Each number is 500 + 40 x the weight over the matrix's rms, rounded and kept within 0 to 999. Layers, rows and columns count from 0. Numbers have three digits each.

# layer 10 attention query, 384x384, rms 0.0554, rows 365-383, columns 0-47
522487536511506482456502552527471554606625523498562564456478508501493535503502452554541464471487453522514505571508495460511495508573491477512427
488447480489529567525443435517505529443438564542480457551503502559516477417504592568540514580492483468503455501476530423421490533537526442546491
535489454499471478483540494445549513452507451490545526522513568436513489511447583541479520524480475539467436415499494530548512500528531467515506
497568462524513471492531504541467481557500468505503535446425482527500487498510451456461524505515475587450458498458452487525472504457466492438481
459465465467569551536497449507512511432462505481488369548509456522547493502543526540530500500492518468532468522501494466529553455504518536562509
476474477552524510440488489532517486452495513544511484526431447513470386465508458582531562522470457463454538500552536484442516532487471480509433
453481555511458526515509499475518556483471444541549498555596488541469483498461541482527466546450491502539423510449567549481365515553517462546465
509494523481491541497519470481538487483523452480453481512535523508555587492544548567463489601527508420521474519481484470582483519494545523547525
510482522521458536489555508500486495471472474480448446477504493468544490540539534399548553491536539555483532525507527468504528525489462546481468
531569524526525476494509484518588504542583430501503622447449518463469504475494454485491516471467489477501532531541510480454492483505454428428487
452498539466449484437467516504469499476432470526559521531523492472473519503497568535544476588518528517474545543519537475514494461490510512479491
511490537481484502497484444477580479512510399513483518489529496450487454539467513478448435452511584490434452476461487456518478472516514474532600
483531490520486444496473513481501486570560496473492518519479493541560557478438489475533504488476467489499531560534470472461503481448436542546507
463483455513456411480481411468542488496510457489527607452439556474483468486468548558504481547511418500477532435557472503493472531559579502492547
568488429549598458439415481508463455450544483467509435517497479480580576495490516591430484513498470452503540468445463454571557531433518569450516
503479474526461471443505553500526490532499477508499513543428498505508575575511441460556461526531473462506500557504471448553462552474510526465449
463490611470470554490473540521447495530512519523526471543570502513387485544538497481470491512514540535618475533477475587482447460461484528560485
548557454509525477536574474489491462508502508504485498434528481466477418529519419478443481430413509527451470487543480560494541450473510503454541
481506463433490437491469539540534500536533500501636515432446551496489555511434466543536499473523528415540478486566488493515421493462441564578475
# layer 10 attention key, 384x384, rms 0.053, rows 365-383, columns 0-47
555596485523501508502541518582442498537490517383544504469439484543511549441457525565527479478523463453417526494530538465567467565424472468550508
490464590438504492526490463513561499450506512564514624471510431519529381472504478467564507567493413529574526499490509491388534490563481517567536
512487538482455442522543530480452513517457537659510553475539536430471498505485455501511475452446586567430501496519544571468505455510521479512531
482484529516493500442604506545461558498460463410427518504479394472500467493509486492562488478556477532490495454605624479533504470481444553464491
475483476507564488526481473489510485456465503479515382499472526525525568500555540512395546550486454493578459499453502451422558508535515510463479
547424499504567466544602508563546468511561495587538555469535548543474394449464453409496467498471408564467484477517453520500533531542482450424459
499486546521472506512523498536584517516428481575550519526530541460453473503547473483517518433484494547583463453506623556475448527524528497527485
483497508496434490459496489559539520547473495497502479542525540515505568469518524502446456531569546520447460526461494469450505498522525459508471
472437464498518540506475463438511519495495436538431500486587454447510494484573503458509496473503517506492560546447438482501509471459504496463502
535504557474452509426557491543500542516510516460493473509528559455471521522478530407458492536546486569470545559533457498546463519465444475493465
415469494487512515523509558500581500512513455516489592500546424443508560504560513453548488539468540505504482493506436503419538477458498552499500
574445497473499481478492533490565486489480483579538511514511567448499447602479507442439525499496659475502462542444569550511452453564495499492489
458545449487525521441563423493508532456551472460513548512551498502502527422432511479509498534553534527445581529536414476481528484419446482529489
517443547515493430411534448543506504526500458508532531532543598456520552476478490534558451489504538521478539485519411485551522480469534526423485
472499474520506520442493472524399510475514546465518441514480495497507596501447506544399522482495535477491526532520429447496495514467491497454524
415528509476533526450505509521480480460531483473502501531530419492536610552467579512558428554521523433479529499500483479550486508483519540536458
503540529513532589523493438463539485466461508500486431549506501528472508572515502480546505453498498485540464445484595548550385542526499513498516
544531492486465529470535521413488464470483498484486439464531495488491430590487497454416539421481532412458436483497543575497517426506500501407525
483564459526509496414504458597500523509469552455518534473548456517497544467442447579479442504504508493504487522567501459490438522435515471524513
# layer 10 attention value, 384x384, rms 0.049, rows 320-366, columns 0-47
507488484550570480516521412507506528385556404514558516531616496522513518446498470450502421490551439488529500493478491524507480460498534526488534
519458499447496452429543537538500502537424492504481492517499515492492490576495431472488454475573528514469523443497480532485495485529539563472498
572496480560474428502518453589518469516507522477454558504441519430485495446516513514531433463503557552463475487482498481495502508461534495502529
509561499376476499494506511524450470509500543495515477483503507643520457534536448534496482541478533508490484514560481519522529441507455514490526
480497434556456495502471541521461432485501486512538532459501499439508507483480475505567588453484463468468512396589482565459557486501495473542502
516541523417437553501546473512518415567512527508498477419480511563450460535448373477461552515423488478438578452496486559533505462491507547494521
529504543532549572510493406450563522518525530518443495512491494483500501487460464450519540470522476519508579529467508465546481457473538447469469
501467532552405511504503471587527532457529492521495510513551498591461508440491513502506540532455509489420517531433495515519414554465557603495479
523544549565478492460508461547504469516563509503538489488500483466437520449575442508489474488482481530480487488489514436491492516498502565483472
435481531418466510514556508476447422529407523489488490542485510555558516551525540536482553525516501551508495464495464439509521522526505493560515
488473544496442560637486488590556551467531537492477437545469473512467519498420550519477515524504455564525523545510521491521479582479485424518446
483537515399494468515451518546458484504478496486544490445543513518567513513481477514468569589513528526434498539568509587499540437500490480507487
577507490470472540507532436578560474524493511488428468480524505443468504499527515504468529574475527582536482597472503524517485422474485516528512
525521487498529479447478490519477508515506508497491488501539508533486481560503514462404483473511543541527537497543488458521480484508480455498476
530514558612443551553448472497492469453541511505511482499529491520498544501477434502499561511386441527496518574426513542491470548471520528468503
550539521507521436390573502462508498440514507492429570495489493575519482535481447477503465474499528524479467443437497509501526493487526579448523
523477481456516491379486560455541479557459458506521491504454537407566540472574572487480532460509498489492447442501495524484467530494437535558519
472453566562495477509507544454536518567452485490489522496457499545604529501471489549485523502566469453613445450545492482518419492500593538425498
444496454488466518536510507466504439531452474509492475499488505472492533506473509510495512541461505555494553443552489491531484399499608523472492
527439537569475507440575548528449450477550442482483531497575494406403488471538500542481537501515476509570512516440500429470519531488503501538511
503541475576504549484518523552499482482546472493602482509555506413467523459602501482533536520431471525463495525470490509478532479514437543648510
454447521521579505437504540394533527510469523510468513452551506546540535447469529495512442421498532504486426524510523504487484488525470518519478
484476504539512534490450479484508395479495500501495492512504504569640503444465428517535653437526489499486574489502494568532498437443517519519473
490542526446542451533497412501436424472507491503509498435576516470503494477510460510468591455570465488557572467495492450514474517494479491563496
442487541519438539459493501452555506490545455491470438542539481597596513473564477490460533481501520467518521542498536522492472435512496618529498
492478457534540467498499569475450482475470481480459552459495471439473460540501515546496437401547493508516457453474507498481486634530542413498494
436413538529559456521459451431452466476467491504511497594421488506561472517468537533521561472602521487613435453584518519515584564490534558498488
527491523440510502522536454527530448459536533517532531478464513509420480480511405491476502467516505465488497458479489489507494519527420409504537
465434520458469425579464578521494467497467508506499558447476497508491492511535494549494597477586469431551483463567476480479484534534403507451517
498476438579575506529429503530559557397578481513555511520536490426593492465494546525458504574594469505481464571492531514493484506499449524459464
536457468428464485538492477528573514557536480494468488455427506531556499508478461535542475514534506509477493497486493503491460492481535474388514
487584540401520461438482468543493538533502466509518513512496501504467491523488575490502504550472524454479516519508534478497449432464539542525498
528530467643405538469510486499428537488467491481512531558532508511489471486515599513477537516489461516511522531506503482483511601462599509505522
467507506503505450459523505459491535559471490522528500513456493606569478480520446444535361509456535461517436458477500568512596379546572540481495
503487431535611451508468517481508439429468505494487491514542489563457486554499485515455547520572473525432510490535514517479478435542503580521499
467537498464494493511451536540387451413532500490529521528579505477503516496488509539440515523563480481505533553540498552522527465466468421536488
504569482496543555552473453503508578431550452482477462466554482497474502449463540490480476500533454543481498421485501529469488465509438505468488
437556520405548477460483464472476543493526534491459513510496500489548473549514558528494568466472479462487531561519494465508494516481470509503531
512450542476517467442437495503480494532380477508395559511502473558617517555489470465502535533466502484478527517506511544486445474496452549416461
431514519465510508415505503440488507605470502485485487481527543459535521451513533501483493501467527538489459454524484503496534486542582556460524
482474535513561498456489506503526375515467504492420501499469502499571532517499412530494516399473477468548522549529535486502439519463479481544501
537532517536466477482464466537494536581456529505473534519453493536538505480488551541459523524533492527486499452488492497511467522456525463467503
522555539446514474501470483402513522613505442510513488478566516481550454535504562494462570593533505472519469459554480511506515423510508466506474
416502495453462463502408514505482562456413519489437532471498519500515517527442623540485486501564529498420437518567469536488528479485528446444496
493471512427515518502476472410424497527455529484479512465541528526541493492579535475501558446466478502546484532454521534480532514512545516534522
446476492495434490567509537464506455472511510502494482533468510538461484481467515519494545487502503498521444440529496495485506498508531482520519
479504528408529448526515560463441500480415491502414509521504481460455476581502464452437487466557523424562496466479479485523521456497457477455487
# layer 10 attention output (transposed), 384x384, rms 0.0501, rows 320-366, columns 0-47
445538589559596434547494527454483513509470482430579428430455443495565547419557480458486435516546510411461544483505513467483505415549493475393527
522434497546487514484550432549367438462475500511456521540568490586476506461432480563565483520482502534526452512505466473475505454541568499550527
481484504478505503563476482509508539498498526490526546495522501483482565597520493510541539520528529541553484535474517503508482552486535474589484
507491544499510447518526545479505473479545447559501491607534481530505491481439572504421547507519514471499522471475509467523517421483466515530459
489538481507491442460503488492506536495567462542551528445488564472458464428458480472406458487485540481470482565594490525483415526478493442498492
455512579542477411463562535561509476463514504565505509463472571527502583418504509544470522425512429514523519524516488477506511505526516496483494
442503469541436477531461457476481481525475615610467525498491489534509443481539461513514467513479390537521582457564529545434510547550440523504535
504589512502591563456486466572506504485498562442495404520409439454521510517434489575451540503528518500498464524447516533501588508515447471508492
551579498470566553472469583445527570519457361536566445560474489493518562456471534535516524526552575515478576444546473517522426413477501477522481
456493549477469558476526516461440475453540484554489560539505486525485453535472476526491519496528496489491538523464450546505536475488470456502483
476446468513479563482578462450519471534463542478469526556447437564506442516534433459513551515540518625496566487490493541501522509541493506498516
494430572473465490457448504456525457483552451500580483538601444463524529550475568540395473459469547509473466480515518430519534517541571496519492
518460496533502472494519438599497514486425470450452444498516455468564529586528554523520521535464491542520463503441553522531446589476498562529459
478458522507509516489572556494495425519500485497511515517526495555484466454543505462545469545509468419544470541489500459461505463467470463487514
549618478535499447542466475535478527509499560539539457502425453486545446404471434622534528458476433504554561481539449592440470557526503464483499
508471520522489447581505497466448500506482476508484442502426563500437593527471458537519516505495496482526492521543535449509564506509536482545511
512462500502518491494484428543510556472456474464451504438521570521475525550507492488565532557491441459461449534511538494504476534485566554501511
510566471545502498563523513448556549479495484456586540557475535534460519557469461489483535482498457499458568525573468506560501517460507525485529
459494567563512457485465487558600479467532486561486536447517523502517482494501495426463463444476518425412502501492505502495550477552449459436452
511495521492489496467511424510524550526392477505461522515448454612496473473518455467502518546476537523613542457541493562433430482494483409510484
449496469491515529382442505480518508528497447479482521506526491471487503481539472445459467537460569486493436463506523562498420509448482486415492
469535530505456614522442533518411457510526559469514465417455542478522425527444530454457485528555472434483429550541497526444544449497480503533503
494498515566440435499472494487556485524575433567513521427445645453417540512406380446406431420510507467488476566584553488476451531480533503564529
508493599455520498453496468528583534520469386566574525474486532440514526463521543496518443501543517537561473531495510398556425480483572501486504
468484560552518495534487468532525506546445516415513475526469548492490559477503447472450572493502462443465474495457515526556509552482527598476502
541562470496491525522511591503489496498535556420557570478548456464539469514401501550531489438488527520601538563465443468446509448389494499509514
487444507529497510479465531435553559500492455509496558515456471470481500475606460392512476467540555505442555490506506532502547439478484443542485
423493551423512486470553527532479520472496452475580544517540513488549522438514563559488457527520483537532601505522480453502473474481548510470548
518527490410465459462545477449571574511534439530535512513481512521522418483396495483540468510505506498509565503519436486472475503480491503464497
504518460484599512454504492570635458549497492363516462498426488423465459496548481431499491505483545463477479421497571535511588530466478487402498
487414489516531498603602462536532536485477542523479512480469525486489503537512498572557561451509436495540528491430521479554592515477522584480505
459516464485481550491497463566530455501448522525482535609596433530512509514524568492502470526501520544476468443424532462535505439497459532506509
471517435526555446452526512535523519521513514576572514490501514544500428488502382444560455474472531409519543472483521505438429470514436386487494
476456490502490508609488558421393476476478546477517496515549501541541541475506595467499481530483478450437494515526469506529478443553427514492486
440482485494518473433487471522548523534610375515552459519523530462484522499515453495523438462541585550392547463540557457496506490477521463520493
461512516456548523434453452508568522505477472467637495524530383491550375466510517451489466473460589462505428468489519471457475495540556505546518
532484381479543493448496549544565499498495464462540476534429449459541587502558463455493510427566490596500529556481509478509516530443513523438500
511476519466483509527432467504534462531478502500483457560526502500485468468504452519526508486519519381533493493482513471517497451455514522498503
498501580510470449481485398498495506481464511523490437538527475547519510443471522545558399523508449539466430487527497433483538494528563528545516
520433477532450486515468522499415517461497478440471531451480534476513519572523465477462489480491437466485497506497461521523464515526426459422471
515583533532444462472436503582482517482464472491476482526485543540505494444456497492536495557556535510479478515546489497481464411455470503523508
503587483489507532502534484499499449459472582553483482463515489578553445476454524534542498505500496560466508543577492525463492532535569504523496
494417416536443466547486459499541517547470485468443535484571458543517546535563528515469467494452436514508500518562524478533413506464474537479517
520500410513502491545441536403485468492581494508490481433521463584511448566510552419472489475504486521407457486482514505443503494576526454487481
500538492477473494515483454479550583524494502505538523507512502506526473518517539516547462538513513406531486496489503497512384455492442509479495
499502436585462504460558538489508473539497452456495607517499524475433507533497397460435474464470516547484592517514465547493504594501446462457518
512530487490433496478483485397502535538462512476492519509520465557534538500506509511553521488501490540509531481471470425496470507556562515549520